Part of a small language model's weights.
Size: vocabulary 17590, 12.3M parameters.
Each number is 50 + 12 x the weight over the matrix's rms, rounded and kept within 0 to 99. Layers, rows and columns count from 0.

# layer 10 MLP up, 512x192, rms 0.16, rows 440-445, columns 0-191
54 53 47 54 64 56 52 65 34 46 52 41 43 37 39 61 37 57 52 54 53 58 48 19 53 49 37 58 45 59 55 47 53 68 69 44 75 39 43 51 45 54 42 44 48 27 58 60 43 72 31 56 55 36 63 49 60 37 49 31 44 46 62 49 71 30 50 61 64 75 50 67 47 37 70 60 53 52 53 56 25 64 64 54 45 45 52 58 65 57 49 57 54 30 70 42 51 28 29 56 48 37 58 36 57 67 43 40 63 58 35 37 66 48 85 38 26 65 51 62 71 30 81 53 41 65 53 43 41 59 36 37 62 46 66 55 45 60 52 60 61 58 35 59 62 62 28 62 46 47 47 37 44 38 49 43 56 37 45 58 69 40 71 57 45 55 29 43 32 71 48 57 60 46 61 44 66 52 38 63 40 52 55 52 63 63 53 43 35 69 43 28
45 47 36 37 53 67 57 39 63 49 36 47 43 59 41 39 47 53 41 26 56 37 40 52 57 33 46 74 68 35 32 57 50 72 44 42 33 50 65 60 43 34 46 67 49 41 64 39 62 51 58 48 22 62 56 65 27 51 46 29 59 27 50 60 58 47 66 52 41 69 31 65 49 50 39 47 52 50 34 50 53 61 38 40 55 48 74 51 72 51 55 39 52 60 45 51 69 36 70 48 42 46 52 37 54 43 46 77 41 35 50 66 55 47 53 35 61 49 45 65 46 49 64 39 36 53 73 31 40 50 59 53 43 44 58 44 34 61 48 50 18 66 56 32 41 48 56 51 49 72 40 51 37 40 49 47 43 40 62 59 43 36 59 39 55 66 52 55 39 68 46 47 67 37 49 64 46 66 61 55 65 54 43 59 42 30 29 43 53 50 58 73
34 41 63 52 54 48 50 32 66 39 69 39 60 50 43 41 59 56 43 45 53 38 31 41 67 65 65 60 67 51 47 58 41 24 56 61 63 63 28 35 58 33 42 36 62 55 61 53 43 33 30 50 30 34 52 29 70 53 53 46 57 37 44 53 52 50 28 68 34 50 54 44 37 54 66 69 52 55 60 49 51 40 52 53 39 53 59 46 49 49 64 47 62 45 65 75 36 47 44 45 55 44 40 54 56 57 39 25 58 59 44 69 53 52 56 70 72 47 30 63 75 51 63 45 42 57 60 56 50 47 61 42 49 66 54 59 59 57 52 42 67 43 18 18 47 49 56 53 63 58 53 32 17 52 84 60 59 72 72 48 45 30 74 58 29 46 21 86 69 76 19 52 61 51 50 49 47 59 43 43 64 64 63 35 69 45 65 54 33 41 53 41
52 50 48 58 54 65 69 46 43 63 38 40 53 40 55 56 47 45 49 42 56 57 64 50 57 59 50 67 44 81 43 44 53 57 47 55 53 45 45 66 63 61 54 38 43 62 60 74 46 45 49 58 74 46 48 42 61 30 62 61 51 44 70 46 52 57 46 35 55 59 54 28 68 52 62 49 31 57 40 36 67 71 59 36 62 42 48 34 42 58 41 50 35 58 51 41 48 66 34 65 48 50 39 60 51 44 51 57 68 68 56 44 38 46 49 39 44 56 46 43 53 41 50 76 68 54 44 51 57 54 58 67 50 56 58 36 50 51 38 48 36 34 51 63 33 57 39 45 34 35 48 69 45 50 42 71 65 42 56 45 66 62 53 60 35 45 42 64 59 64 62 60 42 82 61 30 44 40 32 58 49 48 58 54 41 43 56 66 49 42 45 72
58 48 47 47 56 35 62 51 24 31 48 42 36 48 64 55 52 49 35 57 54 73 61 42 64 40 70 49 31 65 54 49 40 42 55 56 27 42 40 51 56 42 53 47 40 48 38 52 58 47 49 58 56 48 50 42 57 60 44 46 39 55 64 50 64 60 55 46 48 43 49 64 40 15 49 66 76 56 77 37 43 51 43 56 62 29 22 75 63 47 52 11 37 63 57 51 57 53 54 54 59 65 38 65 47 57 61 53 48 36 40 70 34 56 48 43 62 60 43 46 64 45 64 53 57 57 51 46 41 63 46 48 55 50 45 56 11 43 35 42 43 41 57 26 63 52 55 62 56 39 33 52 66 55 68 30 66 49 34 72 37 65 40 38 53 55 56 37 58 28 51 36 34 43 34 43 52 58 59 51 45 53 27 74 46 53 36 63 52 61 55 55
53 48 57 69 52 41 73 41 60 49 41 65 69 57 32 59 50 44 40 47 82 61 49 44 70 45 55 57 56 61 47 42 68 54 49 62 41 46 51 61 48 67 67 45 34 39 52 33 46 28 47 48 45 67 37 52 56 40 28 56 73 44 61 49 56 39 57 58 54 67 32 38 52 43 48 41 54 40 59 49 61 68 33 39 59 41 58 49 48 43 47 33 57 65 41 57 51 44 45 37 55 23 37 70 59 40 43 72 36 46 57 43 46 54 54 49 30 66 29 37 69 57 62 50 70 46 46 45 45 41 28 65 40 63 59 37 41 44 45 60 46 36 63 31 22 25 45 40 39 54 43 50 53 46 38 47 68 72 53 47 52 35 43 57 52 55 62 56 61 62 37 51 54 41 77 51 40 61 39 50 48 57 53 36 55 67 67 47 65 56 68 45
# layer 10 MLP down (transposed), 512x192, rms 0.155, rows 440-445, columns 0-191
39 35 50 66 80 59 48 59 56 58 65 62 56 29 37 33 60 50 56 47 49 54 38 38 58 38 40 37 38 56 56 65 57 54 58 51 31 50 61 69 58 47 32 62 46 55 60 50 28 57 56 47 53 33 71 54 61 54 64 70 61 45 67 53 38 65 62 55 85 39 55 44 43 62 38 53 60 57 48 51 39 63 54 55 67 58 47 39 34 63 47 38 42 53 49 52 31 47 56 51 16 49 65 27 52 57 66 31 57 42 25 43 54 59 57 75 40 78 63 33 67 53 70 52 66 58 36 49 50 46 64 50 39 52 58 41 41 38 42 61 46 66 50 65 42 33 60 11 47 57 49 47 39 44 56 39 43 47 21 43 59 41 61 46 43 68 25 58 47 62 49 66 27 49 54 58 33 70 45 58 50 69 31 54 50 49 73 54 51 47 38 54
37 64 71 45 49 60 69 53 66 41 29 48 54 34 63 50 55 66 35 47 55 53 55 28 32 62 47 80 38 57 64 56 56 36 51 36 54 50 38 44 53 53 54 36 53 60 35 43 64 39 48 49 57 38 61 30 60 42 51 57 56 51 49 51 41 31 45 14 43 66 42 54 42 59 67 32 70 46 31 34 65 50 28 45 48 27 41 53 49 51 53 43 62 44 57 47 25 60 64 50 57 52 50 52 50 36 40 42 55 47 51 50 54 67 48 62 58 41 66 43 45 37 37 58 52 51 55 60 60 43 52 68 71 45 56 56 53 56 62 43 66 53 64 60 43 59 51 50 48 61 59 33 65 44 37 62 41 72 36 20 43 63 57 68 32 75 40 65 52 50 66 57 54 34 48 37 27 41 55 49 61 45 43 46 67 60 55 50 55 49 37 44
53 35 55 68 59 27 37 51 52 70 59 41 67 47 36 52 56 66 51 43 39 50 61 37 64 44 28 50 40 68 38 52 67 08 42 51 52 24 34 34 59 63 70 51 58 45 62 48 28 38 34 73 74 48 39 38 47 60 56 38 53 54 49 48 31 62 61 48 55 43 62 60 32 64 88 66 44 61 51 71 55 71 64 30 25 51 59 44 64 44 57 38 70 54 49 73 49 54 53 30 35 33 73 65 37 61 37 50 42 23 40 54 66 88 49 60 58 51 39 38 54 63 57 61 50 61 48 52 51 38 47 60 33 55 56 36 44 67 49 30 60 37 32 49 63 45 61 44 49 49 48 52 44 64 77 47 56 51 58 57 42 44 40 51 35 53 39 66 58 40 58 51 45 39 54 41 65 31 41 42 65 63 63 58 42 62 32 34 49 57 67 37
31 49 43 41 63 50 52 76 36 55 52 38 46 61 57 44 51 55 39 67 49 35 42 47 67 63 26 61 47 33 63 38 45 33 66 36 52 58 54 47 41 35 52 28 48 37 49 57 26 56 57 65 34 66 57 21 45 50 59 51 44 44 53 54 44 29 43 36 52 66 41 50 50 39 51 60 47 47 50 48 70 58 46 71 60 58 38 63 51 41 64 52 59 51 35 44 37 57 52 55 60 33 74 54 61 38 50 45 63 46 50 47 38 40 44 40 64 58 49 54 42 61 43 34 48 45 42 38 34 33 64 42 43 39 57 62 42 55 69 53 41 50 46 32 46 53 38 53 55 42 58 62 63 65 23 57 38 62 38 50 58 49 49 23 37 35 48 45 51 57 53 50 60 45 54 60 59 50 59 62 49 59 49 55 51 51 50 35 50 44 65 52
53 32 74 39 61 31 50 64 41 42 67 67 58 33 67 29 49 50 58 23 39 49 32 51 49 66 56 59 45 41 46 62 53 46 35 35 39 51 43 40 44 51 32 43 42 33 54 84 46 53 66 63 48 51 43 51 38 55 45 54 67 53 43 44 33 29 65 37 47 50 59 64 50 30 26 57 60 69 57 53 67 52 74 51 51 55 45 46 46 53 57 48 49 66 58 15 63 56 63 63 77 39 59 59 34 50 60 56 58 38 56 60 54 54 51 55 40 52 50 36 45 46 55 47 57 71 38 62 57 43 35 37 57 44 52 73 62 55 70 68 76 36 73 43 51 69 60 47 32 34 28 43 56 65 44 48 68 36 45 46 52 43 59 51 63 56 50 51 32 54 54 42 62 53 50 69 45 42 33 72 42 56 53 23 63 47 36 45 38 55 47 48
58 58 67 45 80 49 64 67 51 47 37 70 47 52 52 43 27 50 40 40 54 41 57 50 54 50 44 50 59 67 54 43 59 69 32 56 54 42 35 55 58 55 47 55 68 34 66 47 60 51 57 45 61 47 36 33 49 57 43 63 59 53 52 57 50 49 52 56 30 41 57 55 42 31 35 61 59 41 62 53 68 64 40 24 46 26 53 71 41 43 60 29 55 60 54 37 53 57 20 59 51 38 47 59 43 38 70 49 48 34 63 44 66 38 59 40 51 37 43 44 46 49 47 56 39 55 50 68 38 64 49 30 34 53 73 80 47 32 50 58 37 42 45 34 53 53 59 50 55 54 41 55 37 42 52 39 47 60 42 54 62 43 38 49 54 48 71 56 51 55 54 54 50 54 53 38 55 40 48 67 44 29 49 57 20 49 53 44 74 39 33 58
# layer 10 MLP gate, 512x192, rms 0.155, rows 441-445, columns 0-191
42 55 55 43 73 70 39 37 62 44 48 59 52 67 52 35 42 51 43 42 38 48 72 65 53 50 51 48 48 50 42 63 47 40 47 47 81 58 34 54 63 26 36 28 63 44 53 48 53 39 55 46 47 44 60 30 44 72 21 33 33 42 43 50 32 47 52 40 47 63 39 69 68 43 58 42 44 62 53 45 38 37 32 53 47 41 66 47 42 41 64 43 59 58 44 39 61 69 28 45 60 49 42 53 67 44 54 23 70 60 67 57 63 47 63 48 71 42 43 30 49 47 52 46 50 50 49 60 55 66 64 59 70 57 68 44 43 53 46 53 49 68 60 36 37 50 50 39 30 52 60 55 63 30 44 50 44 51 47 40 46 42 57 57 40 54 66 41 55 60 56 73 53 53 43 31 36 64 62 44 58 46 40 63 41 48 72 39 45 44 46 63
32 44 53 50 50 51 39 45 57 39 44 44 57 55 42 32 52 52 31 54 44 48 32 59 50 54 58 47 56 34 38 33 29 64 52 47 63 41 55 49 18 58 46 58 60 47 69 45 35 40 54 46 38 64 56 48 54 65 53 27 55 32 50 38 45 61 52 32 49 57 39 43 38 45 28 54 45 50 51 34 63 32 66 49 51 30 63 37 47 31 29 61 48 61 47 51 54 41 80 45 51 37 36 42 55 35 45 49 37 50 44 51 55 58 66 44 53 60 48 48 48 27 44 34 53 32 61 45 52 82 50 59 45 43 50 45 77 63 57 63 57 43 43 69 51 23 55 47 63 61 52 60 73 49 63 43 49 45 43 47 37 47 28 20 54 40 43 47 89 39 48 44 29 51 56 56 34 77 58 24 35 63 53 68 53 44 79 59 31 56 44 57
29 53 33 50 78 64 56 58 35 50 37 43 51 45 55 44 49 71 55 47 30 48 48 48 36 50 59 50 34 15 54 43 68 32 46 45 63 67 47 40 41 57 55 59 76 48 41 55 46 48 45 34 47 52 53 40 46 45 31 52 40 45 50 52 54 55 71 45 44 52 51 35 44 37 77 48 53 55 28 49 51 54 54 40 57 39 59 35 53 38 53 56 46 68 47 57 54 49 46 51 38 44 72 58 58 50 41 51 77 42 37 42 21 56 50 51 61 47 46 71 42 50 58 26 54 43 54 60 56 30 59 52 51 59 40 71 62 63 61 66 45 55 52 47 58 26 53 48 54 34 42 50 63 56 57 38 58 57 65 64 52 44 55 46 68 61 51 63 51 34 49 43 50 66 50 39 44 60 53 62 62 43 60 53 86 55 54 45 63 45 68 54
49 72 42 36 59 58 64 48 44 22 32 53 27 52 62 50 46 38 67 25 52 52 37 69 58 44 60 22 60 45 60 60 64 59 59 48 41 43 55 38 55 63 46 42 38 33 59 29 46 61 50 42 42 30 43 62 58 78 72 70 53 60 46 34 47 49 47 43 50 51 50 60 49 40 50 77 54 57 40 39 62 58 41 47 81 62 44 48 53 45 39 50 47 38 43 75 48 70 39 60 35 48 52 54 54 49 54 66 40 55 68 60 47 59 42 69 46 72 37 55 39 55 59 59 71 46 42 64 46 45 41 48 52 69 31 64 55 75 54 54 31 67 68 54 31 36 50 64 55 24 46 65 65 58 62 50 62 45 50 37 57 36 49 52 55 41 73 65 43 40 54 80 43 38 56 50 57 57 45 44 71 51 51 49 26 41 68 60 48 56 81 53
71 72 67 49 51 26 40 44 61 34 49 65 34 35 49 45 40 53 55 49 43 56 50 58 52 48 64 50 62 68 46 54 50 42 32 65 47 56 80 27 49 54 34 38 47 54 69 56 37 66 55 55 57 29 63 40 49 70 43 34 42 47 54 55 63 51 61 62 56 39 47 50 63 41 42 30 48 68 78 52 54 58 67 40 57 65 38 45 45 68 50 43 37 55 71 67 76 57 42 61 51 30 65 50 41 50 48 44 54 43 40 63 23 57 60 66 49 51 58 74 63 59 58 52 65 24 54 44 52 57 61 53 37 74 58 45 61 56 52 66 47 61 47 40 63 49 47 43 60 50 35 47 53 34 30 44 26 46 34 45 49 43 45 62 29 46 24 57 64 64 63 38 51 59 60 32 31 55 45 74 41 67 47 51 44 68 46 18 49 59 62 49